From a checkpoint of a small transformer trained on Wikipedia: learned residual scales.
Each number is 500 + 25 x the weight over its row's rms, rounded and kept within 0 to 999. Layers, rows and columns count from 0. Numbers have three digits each. The size before them is the row's rms in percent of the matrix's.

# layer 2 attention query, 512x512, rms 0.169, rows 284-309, columns 256-383
118:543525512546508525491514443497476473492478560494503474470485506524505462480477482507501467456522505544520519496474488500517481480482504504528522500525467463508466482528506482523510472459515522489494544486502515503493541498483488533475472476526509464487523491482469472505533516492490467535492554498458497496487542493498480500505495503484497492488535517503517508546511475518463473467505
116:483500549501512508478511492429504531485532502500485505499516514480464445514470516489519500525517469505484519476533504454530525466476476435516497503499518516500489501505528507491484514523467526474494515457524473510524502506455464489516521516504479483448497511494457517516497565565538494524523473459516493536507527531469523504464507503522471485467547466498507522490515474488451466517515
112:471472501523520535497502504496448512484472523477479466530488497536473519482433496520525535512500484476500483519474470502468491439468527485479545493492512513502543512486495513475490519502470515467514491498490505469449518492517520499483508493473513506476512515493512501537465513469503486565495455501499488512457552506528498521507489497490452494478485456513480500464454498509506474519546
118:503482518528495472492531482502545493484467511456515486496523501494484468479537516448469511464524494533496520488481475474505542520428508471540463474519441539510496516458515470451480536498488531528461492494492530494493522481468513551518463534560521526486499502561554527496494432515487500516483482476545475467507512473529507496487533474499477522522419531484498527488507505540487485510487
117:534486522460485484521514488503464520497521510509509500529441460536459520499497501467492481471465465495502458498481495550457496486498506517555504441542514487494487462477511473556505500479511459472525516506465460440516502480499504470531490488517528471477476521465503474487482490502543529484510427481452520524511512525456494496510492508512545493512465517515492469503537493479469512462497
112:491519469475499508489447541498551489530488493516534492502540524500526498485472494527515520481536488523502484492499519507486460475473521536472542499520528525506507484499476489454452457486533523538499542473539453529523525510528529491522509483504497501539522520543517504509488470478528530497507479497433491463472500529499511498514509499554536492515497456515494462462503461518492489507483
116:490514526541519528501474518495489517531535524473491513478524515487507499499476507478489531498500481495505495505483495504523485548537492463496480499511477486533482487482456538525532472514470503505453539507469483497461540490552479458451504478480527500491473503483516470486529524491451508510517503503487495502506491511488466510483539514551487510463463514505575504503493489536534517504509
120:456489505498512504502497544505517517505501477492491474518474555455527498508500475499468497520470522514477545468471480483524493508529551520503516505444532489501530487455450474505502540503509474519476492485551488509515504502462502531508500547476500528526487494500557534468470454509544513538493504518524460506506468532480530468475537491526470457517519444536513540493575462471510494487509
114:486488506493468511508501545519542513497523527521493540494488461489499508514524504509490486506504503492506519491549517471530516508503522533563496509516494525543556512489482559457470478517485521503546468528497525521480533448480503528509495493485522492558538462531507440492541504504494494521495465501476513480517486463541472436477489495506495534504494509475513519474474425522528435534434
117:510543502520500526479508501544511518475511480504471440536541489528512497478505517485517497449514517507496501512500476489491490470534540510482495498508466505468513517559489493468493506490504500516538459497500487502447525511497490529480493501505471485524515518508483493490510561498534494552548511544518531500457515484522515497509522477505426463455524523485481480443461451510490519488491
112:480510450506485497508477519507515487468528548495487504486511442497520500524495515501513537489523475504486476472491484513502536483479477477467517521528504501502516526505552488496539554487442445510489469483488507465515474422515450471519528486512451518487521497544489504563504506534497533489482477490494496494498530501511487522484509495517470475497477494538520580476482489513510493535483
114:542499532460516443512531478475495481474486511495480500506470451527482465512490490536530495568499475538484493514481501513542535496448500461481483560515521512510496550509510480491481488502504537507519505509482514497499499450478501496463484514506552498478493544536454474452546498486524478527518532491494522516507516542517498491523534492516461534464503513500533491510492505481525522444480
117:490498499520488533490480476527525487490508483558511538469460470488514503468440498458521526516475523516484490508511509517517495489487522493456481506505481502542476504509546522539543531501504547547525522518527528476454510524471481493506464532519520485471535470533531475484520492469485486492495483497445499443514487522516450528489474483556506520534527500508485483504448494552500512489509
121:457469507508515520498535518498494490487493501491514490475502538486452531487484482522536508483548485504535507463488497471472553464495459506490501529444502541547525555507510522532491499536528526467511475471520523489500498475471473473477521514515512510474502458499480525471528510498494496514449470481476502510474511530513514456503516480467510500492467486567488460509517499497561505536482
113:508503501518501478460473474511550499485484514476487525511503501464439489531445486541506502514510492493504546497500521478502477507496515483531499460520522526489503504517527486503525495508489511464498474549506417511519500496506505479501520487472511523491519480501523474508483501532465471512492482507512505515475533469500516516494512527532494468492495514507470512480473489530527508485472
109:536507505497502504496441514487477471505494514489490466491487472570485523481473497509510529483495510478511463493526559480496439478527488495526510485489500528504471505552508495470494499513516508524502535495453492524491484519513487509444478509499500474499523509483495470503448496553468508477472507492513514535525469473507499502512492509505519506494536490503518541487493474443509460539506
119:510489483543507483517516502520468481514467491480531558473503499507514501481513493533522489511505550519486487454476501484541510496454515497450477481522477502464485510499460485512494517456488542556510495484502515513513503489525521503517477523484494507517489520514476483488532489501490511499529481485495517514486481475488531524539478492507458537474502451493479488521486559481477511465498
115:550522497509468478509487518501499504494501509467544552504512481516448533481482479460494507501505513522485457472476520487482477485516471509468503486487446458473479491537492541474481487509503512496518473542489504553491505503481457513487503498489482531443513507473510486511485504540477538494520515521521514461479548534504526478524464527486519539504509558488505447506467447524494549479540
117:490489535500514512440497540467502532497456490463464517518494519495510519514492499497524433500537478530512493518480507501482471510506521505536472504531518466481484469517494539519520498532509503468496488506437514481538471509443476478507512494462458450516530551535534477504498565487488462485491504478510503529495490466477468529522519480477501515506492489497543567535482511473514534457519
110:494483483498545519466492523504536444506503497483518503519505471507501495481475506470517461495512489489443510523507487495445445506519551487499549537529508474515480477511480526435531472464496523496471481498500507478486489495521533526504550500500489473467502511480505546525480484545484462512460489499537534493507518513501533520460463502503524493506469472512518478478510483473492485452502
110:504545524486537515471480480507511434525486453500496510499464545521505484501533521505489506492511494515520487503454524487497472503471499477453516473500473516561537492495535491512505543452524532519475462539484525532482466550460523543507533507474539490485482493500486485429502508487482510521505505498488525510539499502474467492504499428533557487500517486507441475492474473511549509491527
120:505520495536468484508495489507477530519519491498490517497465486494522523436527522500518555523477485506478556466528505514492502514500503482484468534508558522500504529530471503496535495472500414508464516511464543503548517524482455503527497447475523515494482526477501515453539523510507464480521483523452496451509532473535496563482492499486522530527544505481516542512500497472499478480509
111:526513486473444497542515493470469507495506559497546514523495515531485479482498473485528511476538488484496408537491484511521484484534499468527522504508441535537476499488501497437490480486502498499515519450504540456541496518505537464537475468505507465508455502488507538498488494480529537501486498553490482537460496523471491528520504439514460483482473520499476497501496501470457510470521
116:543504521482488516507528479532475518470537457463556466470495521471497453510503488497451551499458481477555469507522505532461497497487525503482494552529537497508522505495516493453466533485492490476488501505464502524474497521502498502528454467511537513537499555502500483493521510478470455479497492509480479504467515511525515479518483504510497476456534477470508452491477500479580502487479
111:527491508508519510519531449465486472503477468464522468503519494504507476527471513546491515494475514462521470495461497478465477508469478482501479472472481444493492483544521446488492523519506525481554475494511496539549534517498500518501473520496507500502523514494506480519507499472489486486510516537527491531462509526536536500466507521530447531484459490523472464494495493529499542478486
113:481512470537491495532537474508507586534524522522518447481539473514493499482500490454505494528519491473494498555497494496494513470477480453516473524468506479491521503496514533473483501467503510471470538497525474511534485479514511476480468486491542457564484504475484489510484508504527504462506509475483475473480504488464499464501508519483521511528505529530492469492484511488497523506499
# layer 2 attention key, 512x512, rms 0.173, rows 284-308, columns 256-383
117:506542502538518508480472453521462483502475525491521472435484513561539463495466491539500488488504487518488532478455516502482461485459472502503518475518469486488460504520468490543513495479523493468528535520491528544531484477505485474514496510519548509482536481514468505509509492500484457499453556521482525492497514490505511486519479502499480506499523498493514481544514524497475483507485
112:480532547482500479486497487466513530498512497494475499473472504485465445499464487489479510515500524476429538487488521462538500495485496442470476486502509501504485500489473483492522488477465492484474512483493526554525459473494444493513521493520536499493516536492474481508504524527530495507552487471499533527548497507500514533459506486494491511479550476477482513514487505480430464505503
113:485457516513511502486509509504447476474427486486473487528508501539470526466446485503523523504518489498540497539492475525469495500490508540470497535490504529488527499468495481478502503506493525480511490473486528483468505457494520517470477461494523485515490509548549508534498534475522520537489480480481483524477537511503519475514521488533478488497500434511486467470487481526491484478543
116:499477517507542503513526459470528520453447508447503482494509497506467484529501498504536504504550469515469505491476479504525533496456520471535458481534453524496500518475497477512492530465467512542470531485489540488497480484509484514534504495509539509480534503523536501520544444524482497487447467496502478473494544495540484491546535532487495529506444533489474483509499500498460513466499
117:560492502470522477513529483510477501481499516506473490569471491521422518523485508471509500485501489488507506475505510510448502481486494479535489439538521485530525488499468490505499524446509482486539526491496486503522473481508506470561476474489515501498504508484533469494465511479494499523538450489477504515503461520460491495482442478483553458481495506514490473481507472515473521478523
114:513517487506487490493455496503553513540487507528479504473497512483532529519477518502525504466505510520483477485490512475508463456476498557458541505497546478505477506520509493491470497551536526552485528461542473494502540524476509501534491481506516479537501507519516499480515480502520510520479462494471494469457525538505532491537508508519502485542506466468503468490511480512471493478474
118:517484523516513481536473520499488511515528515467471511503526478516511491486511471493473499511498511488487508511473493497515509535533490459496496523521487495529476480495462477540542480494462480522458532513480473497473561485543521467476510443492526521476473481507490463506549511486426473509521497508496515525536522484484490508504511476521508550447467535502521509487482514501508548487507
120:499510508530514461526512506506512475491473503502504504528478508459497508472450469491459476505493503528481541513458507494532503523536532511461475484475533505501529433455460480504494515494512479506510497495550488479519493492474501521505497540479528511539503495512518511500497467499569499548481540498508506513490495526513518496490551474480499456516508468514506510525532481455500499408473
115:493496506468475514492470528473543507486516570525515543507485481499518500521513503514487513523496504490511494507516518458546492504480495475588490500513516518579540521493500511490486490496485498499500471495524473487479550492472513509515494495515552500529501450508490456519531532452493476495500463496485524523502486463475474462469504464503504508498495504494520517479466427516493447511473
115:487535528530491509474493477499479504494484458534496442520498480493516516462500505459518491479497506506480509479499483487470454484504516528468510502529470488463468475532500475465485512496512505546507484484486483521466530511487491507487475462511481495528508504540500503525528543513494485504531468529531556448462532507546512510510505521513432478454517518498490477479464479512494519479486
119:476498444537453524536486516497492490503523546498492480494496445508528503503485519455455528493502464524488463462499480485499517495480499474479512472515527497509525515461545479463498524499430478460488484501499514481497506470494491466495532494504461503498490484537504505573490493507495559469483470486516481502503490495536476477517540488501459508494449507526509551483482542493499503530448
115:545480519464528451492505492462515463504513510504492506522530458493485460503459499480511486559530492556499499529487459499559523502472533481523520530498499464476513524485541478515498456498502543503511488505516484509473497455462512536476499486502536499497518520521462487466497470513541485485543492462505491527514530530513488508545482489489468518464538481489554504506486501504536537481467
118:457481505518519504479475501546508476477519471543464519482469476470466514502458508496506508536443530522480486497487503511508495482485497492466483494477482447522516494496547507565533524478503563537518489506525482467468513520498486452503518526479520529486524463500511514510525504472476511501515474515462467464510541478514481526506460502564525498532508481495486507492452536546540502471499
117:488486502541511487524527484495507518482455490467529490511484503504461543519471505508514489525491507495554535465471483473482491486500467484503515531483491543531505538509500539535522499505520546437456487503508545506502499479482469506483531494501519515496478455507507549476539477509498477479489479482495497483482524491498489507478498497496522493515495505548500469494490488522560516536440
109:497511504492479506477489463489540515504494503485487513501486502500480507510469493519472538503474479476506508495508510491512495524506495464517499443543503541515503514530544483480503544512489527475508474563477474514515522520498505461525524502511499499502477468471519489509509507520472477484526499490504500494490503500503500537517522492539515475494420533554466459493445468527499503488476
109:518509480504543492535499516489461484499464509486476497513497476530476535517517491545471531477494507513489442456518563493479466516511498519549521516470509540491463502543535490522529484557510522512504524477484505510494490496484498493457491528492472502506520544484507478519453483566475501508430519490532510501487509447533506473531495531487478484478536481512520542532473470467545506486519
113:526490459543486507480522500510445459520508500467504545460486508554555506475543498507522499510521546521529476449484479458515519489451516504488475449514470507459496522501467493476474549466481512479509524476504496528497489503516535493538467497502486526517476511539487496482514508472512531469514482501495504525483483483468461509498475489537472508485495483521495507534502515503477503521518
114:559557523517493453505467505502487498489495491453561522518504506507445506498494445475522511511483516510497453515494525478464461465492451479466483524477421471487475492509477544467502521477522480483468496539489511535484487486501470521480489492467496554467547494510522495513478475518483538486522487527511533455495521525457524524517468505507472538503537541469496446473465480513461542505580
118:480504504458473454479502510494483473516496492465445522514490507541511504513483491474490443545501485525487502505488507514461496533501542475524502512543492530528462478490522517515569469510490503507459534513464515508515452483488498486501517484448487470498466514529540542494480559462518471516511505493488503562497506469453484530508504480492562512516507508500529562512460467486483525492503
110:507489456492551496463498522525542461500473502497538501494538471488505506498538532496505457469519497502454496496521499443482409471546553514502537535500488480501477451492482527480507489471509538500491490516497492509470466470505562544520532485472466477494526486525539555524460468512495482523477512481528519471505487526517522492451476481535497495536513468554530499466533458550475492478488
115:478507548471532488491468548504511465523477457500478511472477571522522480475465478484505463522502499492489511528473509467518481507493550506503532472499472520544514492474514506547475526442545470517459504489475489565455428510505523530486525517501526465500499470523490475473494502509509518511494499540499525506548488503485469469504473468478566476505490461517425464520478475468521490510510
116:502526517521489499497472486524443500536554472473497498531486481499513522435507530495538547489459483504465537481535519501495509482501519474486477498513516570517486490496466505506518495490526445502474518553480515539545525469471484467536498446472533516487520487484502522474513522522534512490501514523468490468527524483516509532461510488490493506509517507476482553495496533450521462487511
113:530516497471560513498504494490514505509479509510502532548540491471492483523508485530498484490499501497523431505500477482480497516532484509514515499509466488520473456503512532510476508511504532473502446475517526481581462510436495465535532473463522471557529517472558514501508482493484550512461505518525483518461467492479515542492516435482496460473536499521465493486491495515500528539465
113:541495554505512500497480481554449470495540464470545473471504553488488483499512485510503527526461512496514473475517510510495500486490514512514486564516560480468482500513527480493464558458483488472492539512482497523474490508472501511513470434466526472498499512504473473513534498493462458457505492519468487533468531524528498509514468529509522470490534491459533450497453492463526545495494
115:518502463522508491498541476506490485518507479475508477488494534530515462516483506557526511511509496476522489498478522495470517495488518512514463506492505468510507491525537458498528520519493498508559494477512493572505520510480514542489496521509503487492496500486506459525475476487486458501530551541526491546477465542498536479483514502502419483472484460512499501541488514530524508486503